Each number is 500 + 50 x the weight over its row's rms, rounded and kept within 0 to 999. Layers, rows and columns count from 0. Numbers have three digits each. The size before them is the row's rms in percent of the matrix's.

# q: layer 4 attention query, 64x64, rms 0.189, rows 0-31, columns 0-63
# k: layer 4 attention key, 64x64, rms 0.202, rows 0-31, columns 0-63
# v: layer 4 attention value, 64x64, rms 0.176, rows 0-14, columns 0-63
# o: layer 4 attention output (transposed), 64x64, rms 0.155, rows 0-13, columns 0-63
q0 074:482463486530527551399511451563479600513454495532419448436398470432491536504498498436485519431433501512467536448564482514471505509500571537493508547568397450497398604481418557479458417487525512
k0 108:438513456556456499471537438444554427499526454451548573576521601504485529523508481598535571526545522526527532496472566537370549403494462562579462542435454520508542511509518528431494572454509419
q1 079:618520510449521439490501506444511555538505506421470514488548526572452600529534448424479520497615535475417513512454477558464523511463557528514545502509581434452593434573453475550437578490583491
k1 082:495525409425510484484562536471550468508554580523496652472518518460483498485514485526501588480475494554490550522426519657477557442458490495549475508447495551510534429528545594513494448472517386
q2 086:590520564476572538426511484576589460522458396475526482524494474437536464425442485526510550491417463518477617422579508548551541519527532552544466561530474399493533486551529568536457546537471458
k2 083:518516474433450425444503415556474503488595432516557510446616581459462528517541476455490545464496577535506544433546586610484455467492481465505506508558496599559539515533485487461467400459428484
q3 079:499471501431410468465480494559459424423441522533435489509502516429490415495511548443454524540495517479552493584395599489500447459514471471536627524499563512514512441504533503460350442476529530
k3 076:558448589549470498430492522443562503529475547416425591507395431540504489457412395579440487526557509426476468499479498540445484510445535432554496501528464469457581508501480423475526482439561549
q4 089:497406488419523540527455450565455502481472511475421413425491358494582508500506486583525500465497498484578578498516518481498526392459427458524531467571561484446436536389525522441484512463486509
k4 094:457468550456508404485512575533501417561503552512504615472497482442502484484531565504506446524532568531429429492545525564428433504517502520427493524577481496429521608445411441455501507531378494
q5 098:512557477566459423539545520549456467444541458552515505411566437510526484499411464478524539432494437471557412422528402483522498436502557523549439496473489547544374552431421551434514496483508546
k5 096:529539491536487443614496493483513481591511596554477521590523486539464498519468544408491518497470426443564526544449441517551491486524519559464541474469401475409459526524462474529604583517617552
q6 091:550507469506503397498542521448494490444600505558521524517496566514466566501446448478477470490415393481523456451518418496411433473587492499471406439543465507556484516427424524565615452480487536
k6 097:496561514487499526539438587381483486511583452466520419525508604467491444484457484504540552516599514475618527496546498438560481561538480463518550382566531485555561444467472565497451496566482505
q7 106:553498497543572525492559491512530455537492610432478471433508448500530503581485481558530414533593482412438512413610398541485514542419469640465551454502499533488488498510484510464507550455497496
k7 104:548530438518481515434511468514553486450538520597540561448401454497504437553483490475598468559525428508484499542356499492574509469414508521446504516497503502566419531466530566524383464485414506
q8 077:528514482447538401489495480566420465437499482489443529535419424493448498533530443564536479527476571524475452434402540426557504466544454469398524476503584618490502518522551508428464488451424427
k8 102:406480548486443499497496538511488529527484376501472421472433436405547500489483565582557536548434423479552541403590501549533455542548428513473438512447509460501416517462508536536482462517454410
q9 105:369552382496457566532520520508485441535477435474575517549540570492511517364527486470461459489508515492479482492552480480459546423551503426450557519552604497524531462479551391449567475514468507
k9 124:450473536440516637524532544532452470524532450539404392573438494542523522489522538571553560573481413482441539502507573519546527542507502508388474579527565482558465554460554548464473447522511503
q10 119:429456400527454390465513456465532493677578481491591375530526453475443515509518474523511487523464491517453501482490499505413460549525460547506452477488490558433490498451602503505474522451468460
k10 115:474462494539483422438511497548431581500448527511527530440547445498583515526559455552567478521400456608435468462493558372451449470431523454522484543537540497452491561551492450534546566410525516
q11 103:549512588447595547487553488547489398562458422505536563545483489461493534533596554512428532508582530592428387534487564532443548487468524541436490419521489539454518480458522509511533431498437528
k11 105:494446413456488521453403539568467530522446491458533523509543413530532481421482601483431527534389564489531465535470413502410443471488538468400488549563510464502478548573457471567501456502454568
q12 116:535511460444520480518525467507479482419473538370478457469563463479438402410557495464438413490516494491512505479510472620544495435500467493483437479511544598554533603522502492553540436615531499
k12 111:542586564495550478539475597495553486545500615437528478476540500513448495537612485480416512490506508552395485613494503545523449491492421422526522513535465488476531570518515476406463452597454458
q13 127:438514436544530575476476495518534459481458553413428498557533498498471465549493588514568461491488554540454498467544526675506494503594457487620434568487574556473487474466501548476468505446439476
k13 111:475462503519439450421463477553550521570494545445459392530427529471539600416550489478539498511517494495511491515508561511508388561600440544542493502441467529494534512577409546510397458444505421
q14 112:519337561544546459456502520553490446563486546460454413448562412533456511479444593508465465485509452458522456432493441510448547460557568540451505492504429526473481477535602485464516557511489588
k14 110:444518472510407490434507612514462424597524445436453431564447462493468456598458491527626469496459425486576465564523486496507487500477439501584556520578519475577493478484450445478476501498442492
q15 104:497454470413464600471509423501463423462627492534524516421490555511452504485499504493456409598523486490483420462490449510449485423483567486577567559432398503565504499559499440483444550524487502
k15 098:491489551497450480519568577414586469501423574483532558566519512556470506595530500519495445646551442412483492524415519459538560531496553502500515614417566458546507459501522480503495490487564488
q16 111:548566557491503504486471567420374546514498473568488516462386506441560496438520561523547514511429506519557494491558450505611525476426480436490484514545458364484471497510456536533540421430462484
k16 085:536514499543551458575447482586494563496430534504487449396605571540460415501506525397478575474530493500506437434576584428456508403536485490507427483493514513438482521547442414457510536477501499
q17 097:545466525429493433486489532408389539512439507585532498567466472516538525439488591557513497505421588438589455518484495510497546454449494410493507500545428428472481498492496519536493455358433468
k17 090:509487540570543452521506561556451581503467577531603505500412496523539462489480529453490470479459417479492490592505499424402433437494499514519578510534517523431491513493511469463624536465630573
q18 105:541546548425495480517500515412539471486493516506452515497402429550581527505408484595533460508430515435597467466480552482484477477430486448572473520522523487478554474516431494448428550331493488
k18 100:482451508520452417411522448432457525538455551567500552449511570454498444487459541430488500530512465461555555509578492518435431461538571514455508434505406549420493498547492497427615457430591530
q19 088:453473526557546463429547492560556553508454507529500461496534521444476572520599490437485543587522425512351493523535524615477415432599527503474534438537523480524486503478435482487473503573580527
k19 108:505533481492476571444561523441558489483475504385459501441517442528418531489519492533608504533538574534459512473420485560616535502463416423520461471509540429559524424489515501575411508521416453
q20 100:445500524544448562446497528456553593486508407519490413486586419476523576403489518395466569476399498565487506550580519450592501516535533518508472496513486506488420552545559504460531525468542573
k20 100:554504499504540490499434463535520528463552434370446449532476466549497447506577398536501412523525593533474543451563435565460535476553496506555486475463591521484576492492489555470485565442376536
q21 100:435538438481486513493455535501515438430492408493436605548514505443532525473573493524476476543500594526411515557410576451500495510505554413447505507512610466512480470507582470398397511538524515
k21 087:515436569461510489481494514609635516473453560597486501473430512479491486437486405517512543397449503494467589566484537598458494464519498478532419496467531487542547492482532445509538612515546437
q22 092:454483532573481538455521458496523556414446417509554440553549513493511554434474463562556506473453435473426483421429478440424472561480587481494415608479479520536526392495510464492416551488529451
k22 094:488465540555562524423502485484547530512545545555486561613485462504507555480496426544514439478447498562520525526554454405430482498459450370609450469473480471575539459547470442457558474480594447
q23 121:465495489565475601567455505529523534430632605534414520485526450553526503516489453441461408489567540548435429513509477495508506601480550404548478529449524484509557486472492549530609503467477497
k23 119:535542524495569475558471551602575533479419523528536429500421562489506514472543394446501428449474449561505508559530541441429570553544475511492529491428530512436472502511474534509419596545605453
q24 103:491447502543530536533630556496493512492537503584437389530446515444426490551522502452446558561511533414536420474466431470516537544419548519511413497514507497539535511489495612603476526564554510
k24 115:523485443492529516431503499461502478446559458456548454481484586572494360465533470489560563567496545415526486425544483519581500503518468498461489383543556614505576496472507546536458486461402450
q25 122:435516472426487491566460551531547570376557621471474518514522492517535439590550503504384565522595471448518441516432499482495428468515467521537473466520549492453471555558581523498517412535495535
k25 111:468529590509433467494568497517519532513453504427513499439421483498444494515500471527490526449533524470456397461417531466511481398537551470431513509459463528361500533640539456510498449543506385
q26 113:602443433512507497526575521529488465576447517484476467599474557449404412490518465471455420472498573540528457564367543441440478559446484387500492506469546486536501441501520568505505554476501488
k26 119:580439452434447489483526559525442452499482447500476557542498577601424513444602467476522514429499488507556482564556645542564529504531522381495508516426504445484482539520458475464525516530548433
q27 128:567447458557529464622444556395476482506561509528495552516505523495484458544501492578413522561545441435514344431474409522561511545544447538551568519434485507461470535476471500518459492540490473
k27 134:529481465524365523460504506462443510503523542490500590503451504413498471574525480517456440506598538471485443433360511519498401518491401410465547471430557509502572491511526477483571504463449462
q28 127:544508552534475471543424520503534509608569509375553535489409550398401466512481489519575469417524529508589548537487494566548534492428530503526457508502567578500538500573431472503562494463545519
k28 119:499605458391572558489450523487442508566490444567528432523495487491556450498524555430545412537494507460477576545558573518501423422556409530496531421455486533534469523429548505531410477508505445
q29 110:560567462511455552455394510465607439441470446589439479552490509502414511547505457517445560529487496470522504447508468583521516443487466537513448549476464328511543442475551530450552472532469535
k29 117:546548427531462625424570452489506536482481510471435500567482517437470507541379535444457486499590406484534459510443514498539451470587536522513468557490491510458490519633541516422466432449519519
q30 133:547519489517519456527578636516471471459565481511540534504518536486539546507487532482410428462457539532533513482610417491494498446462489385493371529492434431533437471599550468465442456497475478
k30 124:492491421531507478494475490462450498523388484565509494536542374555390459569549435500466529453575457523465529548497485444593490581533481479441492444499570555510553449537399494446464518506539586
q31 113:524551555514522513591426450556561414479463424387485431506531596361555502474457492461429461472484495598540491467466473463572542492505538499538539453524414469520533451459537501557479480479542473
k31 110:456459514501544501568470486528499533514475513451487482526423385519599476510563492451443478533595460500620530488592527589535531448633514425515493498532504502463571584471510538440537457545556515
v0 084:480531427469471464517492376535500534449483462466572545414513547564482475416550551488493498513515501531439529491563504430460443513488498580543447578478523613439423483546403445568551509436567526
o0 077:580405561543489509482474586501466423540469547451526506559521599510459518544469485541529533431494500415509416498534466545489540518518495486552409543496496335548484409478587539545531537528525518
v1 098:523454503506482554469553296483522467466475537464559501590462514480499492477428477527569551460449462438519473486428484536502491524442464484514536550468478561497519433476512359471494416463534580
o1 089:458482504515492497521514477536428505515489519467528599478566431470513535522584582478459550476549591521401540488468495571513543587531427510465617609440533475543477474478487527577481472612435535
v2 098:498480455374460420460551507516571520421515414477500590387508480505419514562464532439487491535527496549466408553525493535494538508538442514526535592553488533512517510471405519543508447520376525
o2 085:559483498608579557503590440537489491427474513500533439550567554565511531513568414485593494441473496411526459453484499474428536496485559484487424511515475549496470408602554489479436551475544432
v3 089:463535494597445553448468481495525430555530547536534553485439453493533537581543444466544489465497522578413522418556549505436503395444517482489460399394524415538536529440476502455494461416538495
o3 076:521462601450569503473504483494503570508456479467504582438535500544486461511480471460440346599620536498552425521563524528554491429447546522545525483488544458483498525445471490548476430489550602
v4 095:539494476499403471592502505462471492485553476528632501505575524435397478411487438476468518494597539531567499574650476502477495512543511399508441518541486557526456516508484443437503476480527474
o4 093:578582533579481523458556523465505479517543508491373573500519471549560605540439570499546494504421459531443508492458484589463523423476487525380510513494515432522455493531467452466560558444498593
v5 080:494472515485506456474552636507437478511467476412537503406499511500544546517601423487450506472527553457546472463520487547444503481621338516526510508511490485503470468557375492489518549479522557
o5 071:536448535582505538495530453489585593447481491540586538423460525497502593484403606537458546502495461500500607543421515497502550433444507409561435493545591533478498456529477517481521525457565500
v6 082:460470453582420438538485510376505547475453449568518546496529560483532549578540541449489445552571462573469518487588562405482470519596497456549572591561447499471468481485523441565498492503502476
o6 082:470461544538463459465574468471493557465461498418471480466565523505527502506510510450525419419420568523530531473506509532574434482477478445482490451446507401547496519593431488402523593353547537
v7 105:533455568490591618439477522549442590529443501578593455493493526526386520447470414543580510486484541533543518547462464483465528441480509462497531594501526567567554551539535510529586479471472503
o7 103:574510510552496518509495516500449430447384444574503640508503488550571456475473552491439606558533471548508566428553499549525488489512461599531552427414487468435494514502513499517525519600501542
v8 092:529482487514471491426530508552493490385488458479405546514424477548571534519441528492417500504582511429528563541455528575412536424470498549531513456471520365506572493533506610539521510559502556
o8 088:523434520442539499487483522432521479595506455494607537507509477491546479447538370487506515578559463506572569494511502377444459515410529487509558517536428613503530561407471534510480549493552493
v9 097:535464493513560595519527514528541407482518427465537528443560579457489502499544514488397456551523589467486523501473510528570590555572467498550536513567468409444540470542561409512511572606550496
o9 090:460482441561445474461464438451503541466505487513507556546457485430385570488480420450612492446524507517582532575470497522474515556423576488485600485432458534534475478484445550403572496457426516
v10 098:488422549364451463457506530393477445548489509498501516591522444510508465475559412469401461481558478511473549464529562601522556490447480466443505526537449551462507497578528446544477534504391452
o10 087:445623493486474480523545557527543479398435457467474562583493478532561608597535512525492466450496432454441506577484469527474450530535425454516451484615535526466514470482430554475553434471550495
v11 085:545592475449546507522468500513486492490384468485509438550477445443468438525517413436614460603630496477465479497532430481411552469471447465480499513476508477519450568578456445557518481479565525
o11 078:535500557591557502406460497542432444541503591490459531521583575545414588427449532541425519495482557527475515510543576453494391473468500627552492483476470507526513564456512508509552477509558535
v12 079:518502453481533534516481480543523538492600552495505586542494458513498493551431580535535463501458471503417504550630478520542410629549417485606466519537496544450531384462462477498531474525458456
o12 072:524529476449429551527602457510518546516488569487497512530433536520510520486537385381477438509495499467406423433440559560502618433588562528479461580475519459541446471532539531500489535498478448
v13 096:583500586461526486434446566445526478417561440530592503484483539561457469501432428464494599549496638503477449518407500490535508532490435436547533560545483465423492467552522512515490459551531559
o13 089:512536556556454513473412460576472470498437439615499515497504497453514526423499540506581440437433493434501524515429453487513588536499563606496485514465489594495388520454596471529564511459453498
v14 093:488509512466532516404503496566513489571567567535475565458465557458561451535542560486407455463575383509518460516465495579440507430660440450597497529528503481484523550545498524486500513470451490